Part of a small language model's weights.
Size: 10 layers, 2 heads of 64, vocabulary 8192, 4.43M parameters.
Each number is 500 + 40 x the weight over the matrix's rms, rounded and kept within 0 to 999. Layers, rows and columns count from 0. Numbers have three digits each.

# gate: layer 4 MLP gate, 704x128, rms 0.354, rows 608-638, columns 0-63
# up: layer 4 MLP up, 704x128, rms 0.378, rows 608-638, columns 0-63
# down: layer 4 MLP down (transposed), 704x128, rms 0.154, rows 608-638, columns 0-63
gate608:534443516388494514557514507548475510504526590593554548536504512538425574472485464547592481474539567529540576529458520507474560552463432477489482485455473528469478485451410526449549485469487508
up608:529431521474465537474471561605519517495546576588487498461538571461455515489527473535489530444505546472464452458536561463460536534434550471459537486496494475414539455465457536562541476411546509
down608:566457452475481464499530546474440472510457479506568485582533484562466483512509570517493467520475432530555538566527494506464477442506501419560489525475522492466472390496479551495613483555508515
gate609:491499542594566497505441466569491493527465464508501465527572463571525512503498491477442471534558471578555472465471468530522547462464504549516462511508550500551498509513495450558510483558556513
up609:511540556428479528492534516459508405462424492461443495456489473456450551496477529507486468494499431528519473491510471515480491489460475545505443453514444465482472566487540469435492489502490466
down609:518536533520552464457491476514516532486508478527531456540494444521543511499475484489466506449534477523519456474564541549506527440470476470481451508535487504473509524465483520536484564529478467
gate610:537479510573477459542569517470470506464497576539525493565466515518509465503493555510519466457494494487517475509503438500496521586531504455496420521437433494520523434537553519441513457560490478
up610:441459523557504484486499514466506489455472473528502447449483477538506573470456495501537463507565427540497456427478509425521509609509552545552462410408539491454492495486428492470494575395498550
down610:519461523500535500490502478503447503482462515453461439503613499484515541487610442450492566510517536551476438550508564480560532472538455441385416441514425468617477482519516499474517485442493471
gate611:568522417447521527547415542573503522455421487463458549599495515493555477553532563477459562481450552494532476501535471527509490450499553509557470503422498501487541547561442496471458514518490497
up611:547533497499525501509508501603512505488521478519498558498549489514551465511494516469445583547489588479547527466542514504514489535517527496495490510478537514439468575510443475531435429500549482
down611:542468485571480556598512521635529514438566484481503539464581422487488530395434485478467461495495519524558536504558503524462446511533489514512513579519494470530480517478495408507502478459507486
gate612:479449512497455492479389446455528511575515568497507472512464473498508550479516510437571527567527505511503513528510519531497454444535461536495536487429511497558484465520500535543512508475522464
up612:492566511499521470514528476544501467514494496509512521474474530534506508525475473576489526575575611462497530486503497568457441526469490521538559490563509508447537498512513540508560511505507561
down612:461409563492493481469445447475489498521462522535467475503518452479513513484475549468503476499443456545510480466537503424558577494563533483495509502465519529547487440476499532471509548481504460
gate613:432396465483470472497483461460461502453507497489490536565476442548458435538558482404514515428474427475450431554518542549464499495511462521460481495504492422520544448484429518394452476524509510
up613:500478513451462560505517462496516480539533485495480396500509466429463478518454464458522465500471503596507503484508469518536524536620540512498544602476490553505471481457454570517513530469560472
down613:476520456542525524453497453552528572527414560512563461511392518493501524509482522556480499518466470582531488431541464487571479504505512483537421515488455526481503560584498469439485401484441559
gate614:482486461520472511452467501537444488502419567510512455532427479498538468455474580558582480577477563554486487541519478512540440479487471462467503523515581564520462529589552506461453491520414502
up614:491507506503539519457482448449551481507550504510537555485568506565554454461535462483434545486494518464534510512423497534551549450470453464541459550478455608524505467437508469524486520490469524
down614:526532472533557508471460499531497534530490499438488406514525488461430498497481554540500440500487523390491540556539506489512486429494496460569441448489547448512531478503520540519506451542412538
gate615:492527455477520461555481540503524513462552508466466516456480550564552533525472509540456572442518495524468507463506513502512529522443491478446529490446515426516489555529515480508449549485515554
up615:500503515468425533474474500598520479468413497529440498569507521545484520496517495519488532478578483515517519435501493416481427483544484473449460509549437499561551535514453544500534490521505485
down615:501454532528558472504514570382448511474558509436520518497475468530530463539510542488507450524527518456457468532483473581491567516486500519454518498467582499452443521546565451577438497471467501
gate616:477514540576536575532469476528458507523495507476502502505544521564577553502518519496536492510500462528536514478477586484521524528483418448523506501470521484501515515503548517469513562489518508
up616:471509445493462464464523519496458509453417535457460480501455518457497510548508534472532509469509518430552514498537499477462416458518472593471453555458450520490526520523546540503492483534512446
down616:532442551485509530592457478484503450522517508536523522466607471482479458382491454508534476525486530521457478504540487503529565592465485427457546449572437540511435455445504458416546505470500521
gate617:528467541460515439517495481529449549533535463508457497541511467462413559467455448425514518521479499438530584504512506461513519460497473453501510516389559544518511556590527543495445503511518537
up617:512553476485533474535494464493483399563411429426504461502517470497472490502466517482494501565484509466586512437527468522556527443494491560534476518528503477544465482510464464559529517522512545
down617:495450484486476562477523500592481572454511549564457518476492524506553485457553523571472459481483507529559411542465454505493490605491506571476526448475454406528464498481495573429492487508498475
gate618:503479528471448463458504532545506496499446473489468488491500560499513521516489478429468518523583543497527532469415502421514511459537484501438452497486568466491539530433499463508505535492526512
up618:489503505481452543484456498438509487516480482470498522465504542515469464510543483482485541493562504474565524436452438454525535521482434482479471488481480510534519518485527523506524468561494548
down618:525522508488540433542481523595523447497543490498575486448463440494433477517456500504494458484511569470473505559518510555514454518532476548520489515535531498495514472496560521535477492452438503
gate619:506490529507490522525412538489417538467445521497417503529554541496488441586548531516517503573451581442573512441518466431483493576490450431559529559533500553424475450493496555450563506560481523
up619:472501562570459443417543502470500472488548519488545514514559530437465469532526453532507556390496520565454515494546468509505556499461541558481467523468382430531476523467491592447494578549513492
down619:486440441489553501522468535494421553580489530552513544497473502523420446550540509568468439587518535508537510558432495614470454500387505426471480485481505514499403461518511518509514432551530446
gate620:540480449456477527470496552539459531483406513463512403525482491477466522570448482571458551440529457535501458580487452454440465427423557536505568582454481533444504506507509508514537512486536490
up620:500474508548542526462497482464496517504542468450464533498554497551500462568463447437492572479444492434501476493567510471546526454471441440456425407491493455548508583540477535459464500533538447
down620:504542565525469541512504450524468587473498546503513462538445435512476459480527446579547528547539533484525449501449490503543498528446516556550477574537453487492585509479458511493578458471482506
gate621:546503464547564459561468500455518448493428506521496452474494446506532502467481507413447545528534517485497458481525493470504496501503533463497479461479493553497509538529511534479430428534510466
up621:491499489602591461526501446526525521481523454520537403484516505578535490515447517543455532576529471558491484501536507479539504553449475445520454474506465528489502483530509445479509495472455505
down621:519419518541475499524467486468511544534464525500533526447499486464582557481505496515550523543542496512481461448406461452463530542525519470416514505470510500503478547487459503492503511537463488
gate622:501522481549476526534417513523512457489546480508520352511462535501487486473477490481509447587474500508497428475504487489448467504534411568494504470532455529483446491514495461456463522501544531
up622:474499471502412540488474458504482479572472586524558481504491467469469533476535498450480471520443518466515537488514532463548440462522481472478534582542548545537431409538518531510499516485454451
down622:503496531522500523473470502521523504528523481528503531523524440484509506459488497529475526560477498528459503509403436497478463565514537496419502569471551490554515498446531503421511528549537521
gate623:646470464488445527487562441505570530540487489474488502522575502457426523486530557396516513511497457474490535500513493408499548473539513513464493501471485522482556475493506542449459510508512406
up623:576470466478501440519527520595538544495391472517486547546420561477511469502552452476583569462484510459509458510509551607477466467507508438465499512539472496471630444501548514596500544535497513
down623:466499516498444493519453575455475515445571495539510451494572563493477538550547482410523515534514496546465492417497466454534501507392521564483452534541529519449514594500465477516517465479475448
gate624:510440425439484471529491487537524511483492493416485531545467487492538470584479522506431496479548471565429424529486435486488477486539545484527454592478448508441498553500390530501474485498579564
up624:550516506488557468540460508512535517532434434517497487567511455487557518451490507529505466531535518532386539468476498493538497445539571441558487472492513535435497460542499587457535572533564489
down624:433443395522548458419496422568562538477532449573453476493454484543547506515410554503530524485502500520581505523547540508527515490510456487466475493533545541522537380496524545483499489534565522
gate625:515549462524465515518535497504528488529504484413485488503483470514479484548479516486481488548536467482510491482445471455513488445513522449455495487521497519483478489475478464604534521470542526
up625:496498456515474524461510485577494506526489520470504489520503523485492473534512515546516479430510406480541540547523492498483491510532495534467505570429546540549514476537467488429513515467480479
down625:453487570502469438551466547490512517433505473518503518504470513554505493483505504433468481548523498499418482469451466524473570502503496446516523446522441491464449530458519491623518509539499538
gate626:510465592468491478540526567508434463528486434524590406521532526577410540531493496491488519533472413529425529557505429483482533477513529488486486457480583505500476505463445492575465454498577488
up626:469557562554513516538512495459381514506416511514491452518416526471542507505517438521576460481470438563444510532517413484436527439475471626543501510474556519547518497475452563479431546461519520
down626:449513553472480512495524491460562413482481504567561490553491542578430553444500526438481634492498446484529509542483547560490463515493495502454517481518487513455515461412500461557461544556520583
gate627:493527587475425509484524542473462568611565503503458402476524471471498440503535420552499540545435537511537511511534558497460571492445555468490494514649528487524584484493433541438532486454433459
up627:524558538561516486509543536504538510499570496544550479462492445490530459407536497539516482494487564429477529531519530462509537429441499448497506445558449469504551441478467467500516557453470558
down627:457505504568384604505511468446500503576514524519472391518532532573500384515463525466549442523547402408580527496439449388486560479508533503478481428513427397475524578545404519465527529443482441
gate628:483535514429489514470494571489526503524489480491511430465476475588406486510495542532502524412519488474489522547508508455578533490568511612448454512527532574458425502540508524533469518469565463
up628:539455478515483461548500477508485516505494420472546476530519560561452467472527506510513498464520491531466568444543540494497547511552491482476487571556528520448510504491435494483458469502564517
down628:490551385404488554483472529519492444547468538517536474538486418515445586474520478472517544432498572411495625462532483546479494476533446570489501458464544567525490461549504460479532530541449481
gate629:509479549515475468539531464501454537441508417444516486517450353509488512540613520458416521524439548517481446475471443520488563436454544425480456539543511488514459481520428477474541466510496496
up629:523528512534451586496484479461494487444522454527473486455480495538451432500526438447550456478537541499488581489442511517433490520519425432513526496511537526443566498508524522485529502526500484
down629:460522560461483504519515553515583490498512431483509536552469492552514540474496543498464533484510442496527507489568545435558511504499440417517560487485538471449429480467473524478555479504483514
gate630:521501508543505513527461543481567580517481502494511509513522516540565482504524561454544479499487539470446519530543431531518526376484549510473442538480477493448583509494616506454436501482552509
up630:475537486520528523454509507488523564517533490514515547507471592470510440417472426488558483477431472453541465471495519556463452541461574494591510488467459471506477473481489490563534502566547487
down630:528467509489527506499517476527511437521533466508497462444517519430519563533493538472517511490552504539551467528502514524473472575461585543451558478549498504516451428510475519531473482489444509
gate631:528455487514446478511554481493559529504501498422459544597539584511413527549494476468474538543488510500520516483522539460483490454503541540504481552512542453513488485516545493511550488505484480
up631:487471465513477476541554582439529521496509482460476458528521572519507518549489508501525525534488530507502421498504481518487493490502478514465499535483567476532461515481579469528474506545558563
down631:529482527490503506504496445464412541500466482541475447445507487483514460479520470526576463478476527548463556451499563488537541605549505427486522462508488498446464504502509472496506497489505506
gate632:515496471517483537485480539476464559441540524488457559508485491452580527520457518527501512429473521461491489504477494518526490468530508547504528419485510484527475503519501487519520448452560473
up632:473442499468477504551499496472506511484506509469436528452501456525465511476530475536413510490533490478499514481453405494492456487506483417513463534532466488490503549509470463484491493476565439
down632:533503442551492530449505451494518441494424482503540447528484519542494481564515475554508527534495528487457493531541520530494554522466456490509568458550509505527460484513528551519510506461454533
gate633:473511563396461437475523477458517505564457549454505589516458518504462457449470450467550594415530461508519499493561469557543475555447525531483476443512436524468501432521470606418492436551476484
up633:506481530517447506507468514443458480558515456469499497488535514489446515518543456557450489481477482479606474477527560543569540522436566514408511431556436527449547491566595569578447448509438532
down633:546508591535474542453457532525503560491474502419530484560473474504507501497549413517455538622570508455443481528507489535492445472474490546396454582480564435545505470591580494594590617514554485
gate634:487438526449477502518464472404471519509495530501508529538461533498499466545447560518445569501551531553493500458407463384472484552601485440475558430438529508450419484479488539481526474588482511
up634:488612428515501431482509572471450505527539587416459574519622494487475515533559533568561529515509488449587480507564509547449467412455505537447468544474410517460495521454503476487471481489534499
down634:501427502430428573525540504419520404488472442534509440480421548483488498534503494510497462543504520552561441497523466486503529555564513470358522483545583492447473552529429465429518445494500496
gate635:522528480496473425533517450516491492481464508552502448462501545535491462471532577517494478438548524502500504437434492504557483515433529548543471494530459508491469532462543515456540411530523550
up635:487540567498489456471534469597498466529515399528541555488557467504565498533475451510505502495487420512491478515555455472564434495553477525526480437526522531500475527530504446472505499464485487
down635:455480509513550500475447502504515548481520494472543557489544474489553573513488429506541530559520378585488549505545410565514552574511545501545472545417547414453531456514463463464467499529475459
gate636:460435486482553502434423433460483480402472507462524430476601492485524462503490470579487438469512506557543493494522494547479455635512548553489472511494506508551489513531474593397417432524463468
up636:490540517481531514523492566544484459505486499457508520518478447522572528552534598453452460538452468428535614452490526402408603495426481490519519475500501503349437503463525503584542431464464467
down636:439552532515440549432441484512520516536443482446470536561538462542440434477517486548515381468510501575543495492596505505502547512491511386556379490511526599518546476545558556456396529533476461
gate637:533469562553440528469560458500468512459458484507433500485464520498478484561628506444416406547586525529527534554482501494550497568453477497488395562551527441563524376507445466610514502470512490
up637:596525486457542478539506554537520470527484581516556508459447484442528529527433475555554468489473451624556529604463440595450557563496519474513521494510550500478538464533489456518478438564350593
down637:550559546480475540484495530514453507480518448536419543470474480507509503537456494389474434557561452517540459507479502470509456455455466551422548612583386479560394570484469450554603539594476468
gate638:506490455472503520513464460480505504486479486492503485528433517470477466507511480475508486514510441494423479520483473474506487499511485485478459526492508509519514478468507510511425484454461495
up638:550464512497535556513483494469531528498528529541512528504585506531503546520479495506520500574515521551535436472472474471506553515485520473525522509492554537443406516491492544509486471489534502
down638:495495500452466474455563444512525468507476466486574441510392508448490493558536537531546532463538451485484493498497522482555423446525480539472539528448535528503560458467502492523507454531483537